Weights of a small GPT-style language model, trained from scratch on English Wikipedia.
Architecture: LayerNorm before each block, learned positions, biases, tied embeddings.
Training: a variant of Adam for these matrices, 158M tokens.
Each number is 128 + 24 x the weight over its row's rms, rounded and kept within 0 to 255. Layers, rows and columns count from 0. Numbers have three digits each. The size before them is the row's rms in percent of the matrix's.

# layer 5 MLP up, 256x64, rms 0.157, rows 113-162, columns 0-63
112:164129072169157135130098143112110133127137129135075114145103105095098138110130164089092114097112116166148130141074138098156132149142132156158144144123169125150126134153133104105113117133127166
111:109123137134190116155134175142129168150141147102098120119128177156122112123113124141130102129103103111146144122093151081131102100124137127122179112123120129071111165137150071130120142150136124
101:143155125122143126109101119153153117078142124115112119110127109158138168113129158113095136129123144147160107135141147131157080151060085144164118109095148139127156115146141161122116145113183090
103:135125129128127161123130120174137130117118126143138145077101119127090147142106122136104101125159144188122123101136108147144154110121121136185183164108142106161130133107108152113059129154139149
104:178140134114159118139113122131114161138140124126165060116133120130124144094158133135117151096140104141121149161140094091155125139172103174137163116125130118120102136146107074109108087129150093
116:142149125129108116130113106142130170140094142130142134152122106137119157104108148136110137128161125121182096092114137097102124139163104189132141102111107135105124195094083154154109088129135138
103:156149113146134105130090124120112137123144134081133108159139118124126145057117074107118137082171178132117116154129148124147131114141095158140103184125151135133129164133125148125090151106138120
067:169114093112163143137172151114109158105162101127106135114136146106144141108141160097094088107136108097116185127157123158175123114126127122080107133140138117103122156143091129123163134099120147
093:112136122142166166109114125146099119159126086137123120059086114068095156165149129173105107124139153173150127141109126135158142147124100163144149136124140116115116126141102105123122139109157139
103:105153126115123117094152138146133163064096143124108153160116162122118126122127079141116107122171121141134137086121152119125114143147107180122091125085126123074163168122128146141097142139148122
099:143157118122163176087102127122130169141178093107126108121123100150071177148145123126108110111142170147126153099129108098117120124138111132164150135120157126155118134112110134082083139146131114
089:124133132130137130086099122198134139066131133132118114110088122138124145144160093128120163108138106147127157079094121130107115094153121124130148146081162114103129131160170151116081132133128126
115:146151106148139121094122142166137130059141135136104134152107117152079127117095129143108114132167134112147148112135134142093135104110091161113138162069157134112146143112111167076122144117154128
096:100118120153144147053114168110090146115118154104136149127095134153080155115098134126117162139164115133148125105117136151135150115121120110105144142125164125164098147087099142105159147167138108
091:150128163115116122128143118135151120131127108105139160126113103139135126117108064164119123119116140202127142091081125116109151077122113167104153155145162150112128156128148139143107179111151120
102:141137133165163126120113147150164159107164121097081069138126153151097113136140090100125127139138156098118184141105150096158171130117127099144116139113149106145132120159115136085146121132117103
098:121133134141150111158116154124141140083118125122119132096107167127110131150139089158104128096137147162089156122112143125156097123097101179079113168114164173107108166125104126148111142129133167
093:159154115185135142116108132149132125118161087125099109102117163084102182159148166155107131096110128140136124132105135092188127137138130118141135104106120140102130119155077113136123142133154154
119:130190135139140096132111114129175156097115094100139112127149143156137141092126108137140180097136162137092124111126123159151078111138110178142119110096172113122111131105152105098117127135133107
099:176139120115131161109097106124112161138205137119168097101129083170114135158115136099104161099096154145139161134101136138145116113100112128149101094136149160115109130115139118125105134151133143
100:147152113143129107148137119119138157125140051113119154110091116140138123119138166133093140162146127135129125155066154125134099174106135173132134094104118126095074157155137103111140115125132121
062:142122160113170136107105139140136135133112120101109140146166116168082131135128158115130110149187141158174112105090153112109107132141115132159140119097150111106096148162091072141112148113120149
090:123108123140174122159107169117151125142140130082113112132126130132098129104139139087109130149138143206090135132122097120181100126139119177134126154138134191098111133129126134142115121099134101
130:162141110153150120111086130118113120148158120103105112083114116152122137098137122129072159143152096117116119157112113131117110143101077176102138151116113156156128174142137131100121152147173088
089:102191107127144146098115140134173169125146136136126143114139121135124111125123085184081135139139082145139128115132135112135092073136130163125148107115104136122159142094165148111084130111141135
086:165137133143181155141120110189145136086160117151080082142093115130101117147120106118127133145110124155104165143108108137131139136088134115112125158093134138152112113167142152085097146125144126
093:127143092174131155132109151126132127105131113136103159110121154124134136129118116145078135142102107138156146149130187081120088093107105124098138111124141172095117127158123133090133123107185168
129:148147120136133088125111157158202143087134127085120126144085146150127120148140121126116108120171145156083140131109140105154109146118147096166106143118118171127106105133113132126083143165118103
100:148150083154165143122142196157108150122148107107103135123126113133103138121119112162131132087144103129135145118121124111143120074142116152067155135096146145128108171121103142109118129166165152
099:152156114178120133140127145111118120082107105128110147136128206114104152105158102105101095128122104135173121108122139094129098122117140134106138125121149099126166129157082102129111159146137170
110:160141095140178156114142102137132156127161135144092095144137093128062143104134114114115113099114134126198134116146087104105139111164116135148146123109150094162152123136123137112147105116140148
054:115149149107149164088148164173178148131153148091140101131152120142136134100108150158101120095116139126139110117110179104163131117119108124119100116070147102104154141097147140112102142120134094
134:140122097152187153111129132129103165093144107118103137112110167122107161134144099143110123087171104124149182109118143116111116124160104141134144118129162183093104146159098118115107131120146147
089:110175097154101173105115138096097129117175092143120122102121134116156166106163126120082132129116073118156128146135142093141091132122068137106136139103154109101139124154115124128134147118149133
092:156142091144128131155134141123125146088126091155091131119107079095135120139155103126103112095120112142157177141119133103132099160111155136099115115129127153077150142143113128139105130084118194
102:137163122124120086131128147117192165119134082084118119119133154139156139120142122141132189126138141156065151115079143137132078116143089135131131122101158121128117139121145095139129107116141112
106:197136106148157170114105122185122128124136102140108104133118108111107125157130160111114129120129116111124152131084118101110121100152128152144114109142126136101170116174096090135144155117186133
095:173165132127164101103114162119146156150102087103141137120108094134085163134128119147096116137167163170144123114102102085084127131133099158141153118130121137106114135128141123104073126132139109
096:117157126121142162092114136100109140098114121085153120141130157106143141122138140139148124139177125139109136089113137129126093136144098118170139105114176112117137131151043126121126168149161088
113:122169136147122099097112111191144125082142140129085101160118112164102120135116123133118168125152165142122155127108111147105111136082121160137121147082148120129115135100126155109086136096168137
077:151123139098152130136065143159123148104104095112175158107137114165120143134120149120099108122156152168104117109124117101124124123147120142101165167146130168129093163118134119090087081132124112
083:128112116111165108145132160141141148128106138112116124098081161144153114128105154180138109126119137142128151088069149140091093130138106151127154113110136165114117166110089108171159106148161118
122:151171111136131122112099129187131125086147099146088133134101111143114145121125111091093105129129144143163181126095160081131146132093125126126114159105159098094178127136135141120132138130159111
102:098153134168101163100119147137135165105109108116130134131106131137120135170131140139118117176172143136138157113077112106101125137131099127138118134088141112098170124135064128161087109124140167
118:117168119110151100131095124128148132122174139150108125098142137115096163128145099160124141087119134157144136103126108075155093111126100153147123108148137162121141130136153111113058141115179151
088:106180128139127081089115146159142125134122146139145075156125123145152134111173073144116153112146146130154147119107079124114119116162073116141151129146139132095132114106148135096115113101134093
104:139131104146140125106145112127147130109154135150086139103110160115089173124073096108099109143152137149131146121115131141160142090089099164100147107119163109117162117129108130119123180132171092
057:125158141138143129115156138179166146097144135143125089154116103090089146127121095159113156095120130147103132141107140088150098157100120150155122131063088149125136129118137176099111128138129147
079:113174061163131166096132162100111148125193128121120135113117124118126168117158145133100145114125121113117132141154133133163093067134126110106127126116139114094152153139122138098103162124115142
107:130151104137118107142147127119152154119107104102101129143129087146146138116082139128105114104136142178135133159105125094101122158154111127132166169098130177107094130110157135114064098125168137
# layer 5 MLP down (transposed), 256x64, rms 0.121, rows 113-162, columns 0-63
119:107134132094126116162127136126104158120124128148144107120122140134125080139123075114156140161143127168126140164157116135085133135120116153134132098141136165082116123142145136166177089082071108
107:104127109141113136149131136111100162070115170127135115110172120105100116145142155109149126117163165173100112165116119110165139108128160118157138106110167100130109089150091109146095143133144106
100:080138117144098116108114149120111120167124148171100089103144162108127112170115146165145138150134112147104190118150095135172098086125092155138115128144100109128130141119155120151099125105144125
092:093135128122138085118131117126137128151159121145089145109153133136119091063122135127148137147113136117142169113080124136152116142091158171152121089161127154165143096160142097080132147120105130
101:147117122126147152129139145127131189112133138133128123171132110142127082153114115087123084136122094133113097158138178131098134102130120127107158128120103181083121086138128142127165145142083162
120:113148134104121121145125153129100097121174162106144164128135090123103105154122135166108132137124123166148111152144133068101178107119152087141116146114178120149104122121105120087154119124119172
092:145104143111113126146118138118195126118111138100158141145163120126120161130104128094119125185185126143124119186139133105109123109099168130105134106102089135104117112157115111157133102114115086
093:138145108136135124126140131127102136083152112115087146120108126168163115143127138113133120101164141134137115179160172159110079129193157128116141100103137125102120142153109101104117102098105167
066:131135145139067086091103120160158123124084161136118132186123111169149134110166143109124079143120153141132088136106118115145158112147145130125119110136144160134115125142113081156151116155106124
095:134139154088111118143096121168191095158135111106139113090128142137122087108144161153119148167117139154158123126120098107128141127103113130122146115124150113069135140083121117159171161155141118
120:135127144109133146164095098155135142088142136131069167127131137166152136166124087163153127112131143126134147114159107156140106112146091102135133134161145099093144148125108094090102143099084141
083:111123149155152100151130116182137142096136158145081101117126147160130157129125142106148123108134159135181111147132129147170152114145134111113143136127097072103127081078111117108125113137100161
129:124145138163143119152143177132090111167160151092162107120158136100111133142155138127162115084102110084120117105091118131112147163123143100144143141162109116109102101108144115137168082135156123
109:177179112132127116141136123116146135091146057143116148161164102134140111152110177164141119090103137090125126134124123122106114141124134172128087102157140133172104123141126113109097114113118135
087:101168090091148088142124128117102111134135057155100086099134130151137168098110132148143139130155142118141123180153130127126106157126104146141134107109143132154131121113171170099159117109142129
095:140103127129114100078094120185157121127132126125136116136107094105127132109164150164075131097131152154086143145151119107121120154146122131136149196153147165162143136127099131136125117137126085
099:156138133129109135143094097135145115132128125123138118116105095113151107086127121173111159172129106151177134139126105140120175167132092147151136119189101131111078142128137101161158112092142115
092:076079113123086128154151139106111111116111132132133115171161119124134181098151105121149134178152116146123111142133143166113095144091146097110159155119079136093127129149136119129166135109127130
124:085154131107145147152120122118091116124101136102126149126105161128104144113109156104123133086167163111127145057111144176112120117112127122153130131099108128133141157124171126144187145112170124
099:072110156134143112134139107162122137148087128118099113107141156134124158108139163157093105156117138085148149084119129168102134128149118111092138158151141110146179157153130124143103112126137078
108:144102129126151107129121103125119090137107166104093116132149176136117090149167092111180134136104097154132184120132121097120143103134137101140137154122162174130152119139108156113159115116120083
062:128082140077166093104113124089130134168133174110177146121160146142122116131149139126102077130103110115149132131131126116119131135104171161168116121134108120120103149106110148173100145126147095
094:115183103079109118123136107122171065147134133147127177142065148099147123143121121125145153149103143114159095170119124145109111149119132111101146152089114103129109142144140121123121138147104147
120:153147138178093141143145147101161115110160109117106125128118118124101124163166091116140156153117111113104124144184124134180116100094096150123110114118144124076142140121078125099160138139107132
091:105135080145148122161114144087117119138105108166152132178159145121111088089132144109146144145104168117137101167116107134119091162098118138125141104116117176132114128165125158096087125150136125
091:114110128110144142120113172116108139100156087123129117138086101167166128119145119126140123120126188135127130123180080096152119181169099151113117152109156102142095109146101139127132113136112104
087:155093158167164087134118114128135080129168131120116108182097136129120107125149133108120132138153170167111111157126133129143148112146142136149122130084110077142128116090090125116159124125173108
128:191152134160134110119137118101146093147123098158110122129088100122118121121160122113087088137150085106144154134171157125138195140120116151112141118138169112095117085136136127125147123142136113
144:130121171132130141136067080130164093081140139147100126112134128180152142182130103133122142126129125132163122112150141121117134127177101112121118154137114148139115122127159067096105153121115145
106:128100116075130175140106148177137121154121097099115106138138118150139142126155107140096199103152150149105147168070142136147142129106155132121145100138104142138117136099150103110145117122105117
094:119120122052106099118156119136081124124138128111096131121122110116145145139167132134153133128119124131153106157139128087092115154120166073165103160132180151147128159174130110126130126100144125
050:116099123082097117136121097096165115126137159142147137145167157124165139164121141114113120164144156120174128148137156119155070121131093150166113112115088141105111097119127109148164111101127101
154:152021145147157110130104105172150138130122122138132134127116149141092111148127118117110164131160112169141152138117156128146128123113094159139103148093119112139109116118156099130097120114156142
097:139123159087150139136150123181103096144116113077160137125129077170143097130144129113106112099153117131145125148143132112140185145126175149136132100133085138102115155119120132099137103132092101
101:164129127114118120089103122096161108137127120126122147147156156144113134131109146113067104151140122178123134127157115121197103140132144128135180136111124101154132064109128130135120158112123086
108:092138117096106103143122087102110105132126159117136112136091183130122146100092136156087106124156139121103149126110175112116114145143127130117172111151143144129099143125159145166180111145079133
091:085158122149132105173096139116165125110090141152154128121136077143106168115133139076176122146121134146153108146161110098126158149109083097101130112122149106123085143150135149120146135132120142
119:154100122096143127156104079146135116096142145153071149107142138161150144162113121137147111134165134120161135110141175135142106125144086131128140153177133135081113139131116069116148143120107149
080:091137122145157161148138140104089131097105081118144145150162130116113129172111142100158096113097162111128171086117160152119118129142133137144106089131089134132111150160124121182112103118140099
136:134140111150121117119095183067083146167172162108167109148128154134148110127158179132115115112115103097105128165131118137104123132124131114127113126165127159137090131120109111125159095115156116
060:142056127130088121154099124136167123136117163140142115125104141151141146123178131105121140132134182158120095103143110069100117128118125155139100138134108122165118130137118158101108120147180130
088:121121108099096157143128138097126105139111157169151102146142125106072171163093121097131107166084085135133153185173136159127130128148117086117132155144147152132115115129123121109127121129111136
144:114149175120150068142122167147116150120138138174093094122155093087137106104141155100157132132168102115149126147156104122141136094111102106122135120147147145125151137126147141107124117149087077
114:085148104176105106113098143121097127147135109149152109156112102122155124116112096124101095175145120120141157106123156111170137087159089144105137110119147121159132145181127125157095102148134151
135:139137127125145132100126105116151154118148143166101112109139122174144117135170112097056137102103075126099139150154095146120148099165149101139122162150117122095141162119122142152115143144147091
098:164138114066134142117095101134122118127115140114106143138179066145099107119117172133130114159090111176130119142130160133128131165105142117112111145183104118153146135122127109127118092109157142
096:142109120114124091106106115156107131126159117130103088127161147114121134143085112172161125165134168096157092159140138088142135147131125131122121163141113144134097132092151160178137083140103096
060:136108135097116137152100092069118091114135159175107143168166158155155125118117162139148125159118134154137092156148118145158135154161118113159107143103093113128116118133118066122115112119122137
069:151116151094137132117145183102118090145082156086149124163158105118106134130152118134119103145070135130113114143139106121122185129095149140163170112112147144120112131136141120150132101158158099
106:152156133101121147113137114079159132140094151057142142166112105154135097094137136121145113116117141135104139125125216154087123112144135153146089135131141149123116117110128131110109137126095133